config.toml
n_kv_head = 2
d_mlp = 512
vocab_size = 2048
activation = "squared_leaky_relu"
qk_norm = true
tie_embeddings = false
init_std_o = 0.0
init_std_up = 0.0442
seq_len = 1024
dataset = "wikipedia_en"
Each number is 500 + 25 x the weight over its row's rms, rounded and kept within 0 to 999. Layers, rows and columns count from 0. Numbers have three digits each. The size before them is the row's rms in percent of the matrix's.

# v: layer 2 attention value, 128x128, rms 0.204, rows 85-95, columns 0-127
# o: layer 2 attention output (transposed), 128x128, rms 0.204, rows 85-94, columns 0-127
v85 095:516521542458505492502499459496498518514502486543508495488491500513468513497492481520519503504500476536504531513434470474488506451528512516470493476518516485499494482521473463515498467538452475500555503489524491524523550488485486527493532517476507469475485519480512485523439508485516534528499499481539495496467511529500497506526467526460477459476420512472509537525546519496497505492542
o85 102:510490506492452520493507511492538541501491485463482509515534482518511509518501478498498507519511553522501473554529501504476499518507515527503485439552494446456483508544489519501498511419483483525464496451527501474487488487556474495503455503519483501522510487474477517480518496476493480498463517530474482531504524485506473502466503473538503534504497520473480477507508525469443465473483
v86 115:482497516523526464485498550496472470524489463449487485497500491512489511495486506502519501488481468491534519479536483428500487539504508508528495488505478487478431524479517482513504509519507545512453497510500540497481531501519474468495525436474472586515477504555520515486538484491500511495502503457506509532514472478471500505487485527535486514525504508487501498531495550471498537528493
o86 112:528568467461518480500483464490478533465478499515518466496494480462551513531561464500487529525466532439484432491512507531496501491507520480495516507484507499504540499470491499479504434519527482538488465544495493528490506506478510511483505486498495479520477524476480500548473520515494510539528510511545493504520540478496477491473504532503493482492486479521494470524532494478503497477540
v87 113:484493485518474492514485537497493476485478442449510464498475508530504478529457523512510495502487502466504499483516520478517496517498501478531469507524511518510416509493550481478498525491527537499444482510499497472471495480511463464497505481435554540493497474523526515488552489515496479493486489480494504503502477492472514505440502491523500545514560513499450519484475497467487500497464
o87 107:522565532482515490527483489576477477482490528516521515496491496465499543525532463466500499499465499472492479479469520500509482491483525444499509547449504486486533509432495455499515467528520506497521515522483501541495517489493511505470487487502536485525464512498465474519475527491494501521559521505521545493516519507499474456465506527507518502505472462515498507487542511480495511499542
v88 067:488547534498505449474472504488460461534509522524538493474513501503483521494488481523510497495490462479479519493501520478534484516504525505549485508503493461529493493487492491484490498518479474472484503512494463491447515502486479473484534503466503516472488530530524493488481467487519528500474516441549521543475489499473502528522481515542533583541459529514498522468496526536484532539509
o88 076:574494546477443511497505500544511538434486481510482466502495491517523522529518532478508479512489556481522456540524480488515480511508489458456491468507480509477530504499497474512502500476507502517493489491538486507492461479498497490518476502538538492524518540507495500521487546507494477533446511558490504480520504505480518440473527480464483483499501474484493493508509507471487461460499
v89 113:508524497495506468493449481492502504505493486522543481504496510491517481547464492563495504505451489514474498488489525490538531512491507484520492538499464513485473504460519477476466503507501520525526497464496469492527518506540553520483503453511522497414488504544503509485485513528503507487495563456499513478485482482496518434503483476514488502501466485532474482497461521561508521521496
o89 109:518512550509499500484467489544534476492474477467446446504511514514463527503488512485539471506498502495539496529546440485507496538533478505483488463487508516509539489509477472523481450479524567497504509512509485496480499484504471494493443532530491549526513499539493502516549494495495510498525534577521460492496505477491513513493499509487466504488497486533500497480531467476491487488511
v90 094:496517492529498465486470502499452499509522497534528502483541498479490482468483463491493503495491503499470500477539525494485494503480510534528514508478474484535523505497519487460518513472502459506482437488490485489483464524502503456486500481466489515479487498518513470475511482518516525462493510514547506533470557485529493545525485459548534572560491517562490517538516510510535509513525
o90 089:556467552473468502510502486523503518436545512503506492523505495531500502532473513476530472494491519478500509496506490485512458508508461423472507501469499529484521511488513483528498520492501554504508473516529496494506483491472506482525523502533530521530537532518506514543499550534504491553449501504477492464537490506499567472490538510477494475485505481462510505473492506474535474505500
v91 117:487505495548511480521455532495485454519519537493454498494523511455504514554508502481469499488515487441491498536528507556535520513495485520504515514493488503550495509455479519513496483522539497508516592523496482494483491531465521498521520518564475522493514493499479513478504514486504506545498509492516508529508489493444494492495528566523506535503490497495519465466476490501490525501515
o91 110:497502535489467476516515506400520499487476471513502465511466516518536486464520561501515470523518526492516463485497505483514497509516508518472488467511479505522508489508483525481515410525485473490499513497517482504502469489467516491496528517464554459471517521498534503533513499516498499481469484531507485483492496506475533477543505467458486491528521461495492496515536493534474468467516
v92 116:515511532490483540460519499494502521514486532559468503507501488502494523493499497481517507496527469519519522460486478455535456480574520497517491495493514485470532510529507484542505496514459528516517487480529485522543502453558496527494485512531470499455493517474482483538466456498513521501498503470502512500483542473553457521519461461502512494506490535516509483546509498518461493490528
o92 124:519506471489468493463495470510533529520497472483487472436507498529514499527480536519489536523464526515474482521516516479486513501508460495511481507535499498446493515506496514485440557458505474521463458484492496493486498520518494536500490485544467531554512482504473478420535495507528476499491508509509450513511478504516502530477488510544493521467495536541503485485522544503492496499478
v93 108:522498562484497505467546501502497526496514562561508473509489487469506555449526493513525496477525496512474501517462536488518494512478508504502478487531515491480534486508469478522516490513436484476478525519510468547523565521492508497501512521494520467541475499504474497515466517493484487530513511482525498471502511516486514505512489528449513489495443511457510521508541517555505482487478
o93 115:539470460471503512454516502536497539521487495506489508519535504520515530481473481482489487516510528530494524529528491533516532482527594572487513441527509464509486506502503475504499525456491471507506513458478503484493477490529489512504506481536522490488490528461516479479485463465470499500485519492491496503512483482517443539496494467513466516528527514495484477552477497522458507508499
v94 095:520537454531467522488450521489503491510512517511475489497478514508524513548456522516485497491511487496546507440484499463526510457536503490504488548502452495477508522492492493511463465506530502474518512474516510518501465450534534555539440453541475521487533526504521506514512496504511527528501491437510493516493498525490483479504491490487514505484442527471526518502482496511503530492523
o94 094:481534537510469473500502487408560490517472477471505483499472525502458495500531508502526517519440511497509523503528477488450482467528513491507497515540516494484507503481540507497496485470495493548477510521464497499509488525535473519489468500474499518516466502500490485447537523498539486517518506541526448523501502517491491514496477491499515510492485537556510461486541521517522449500499
v95 117:468506447516520514545580542507520462496516449496479520516480498482496441550471527478472486508486515492489490502505494458539492471517493482519519505493534517514456503520517492500498501487559500519531546481503516498539487503524477476458510515519490520498485508548502497476484487543489485497504481510473491481505484481490509477440461490527504478475523460493504472507473515452471524533508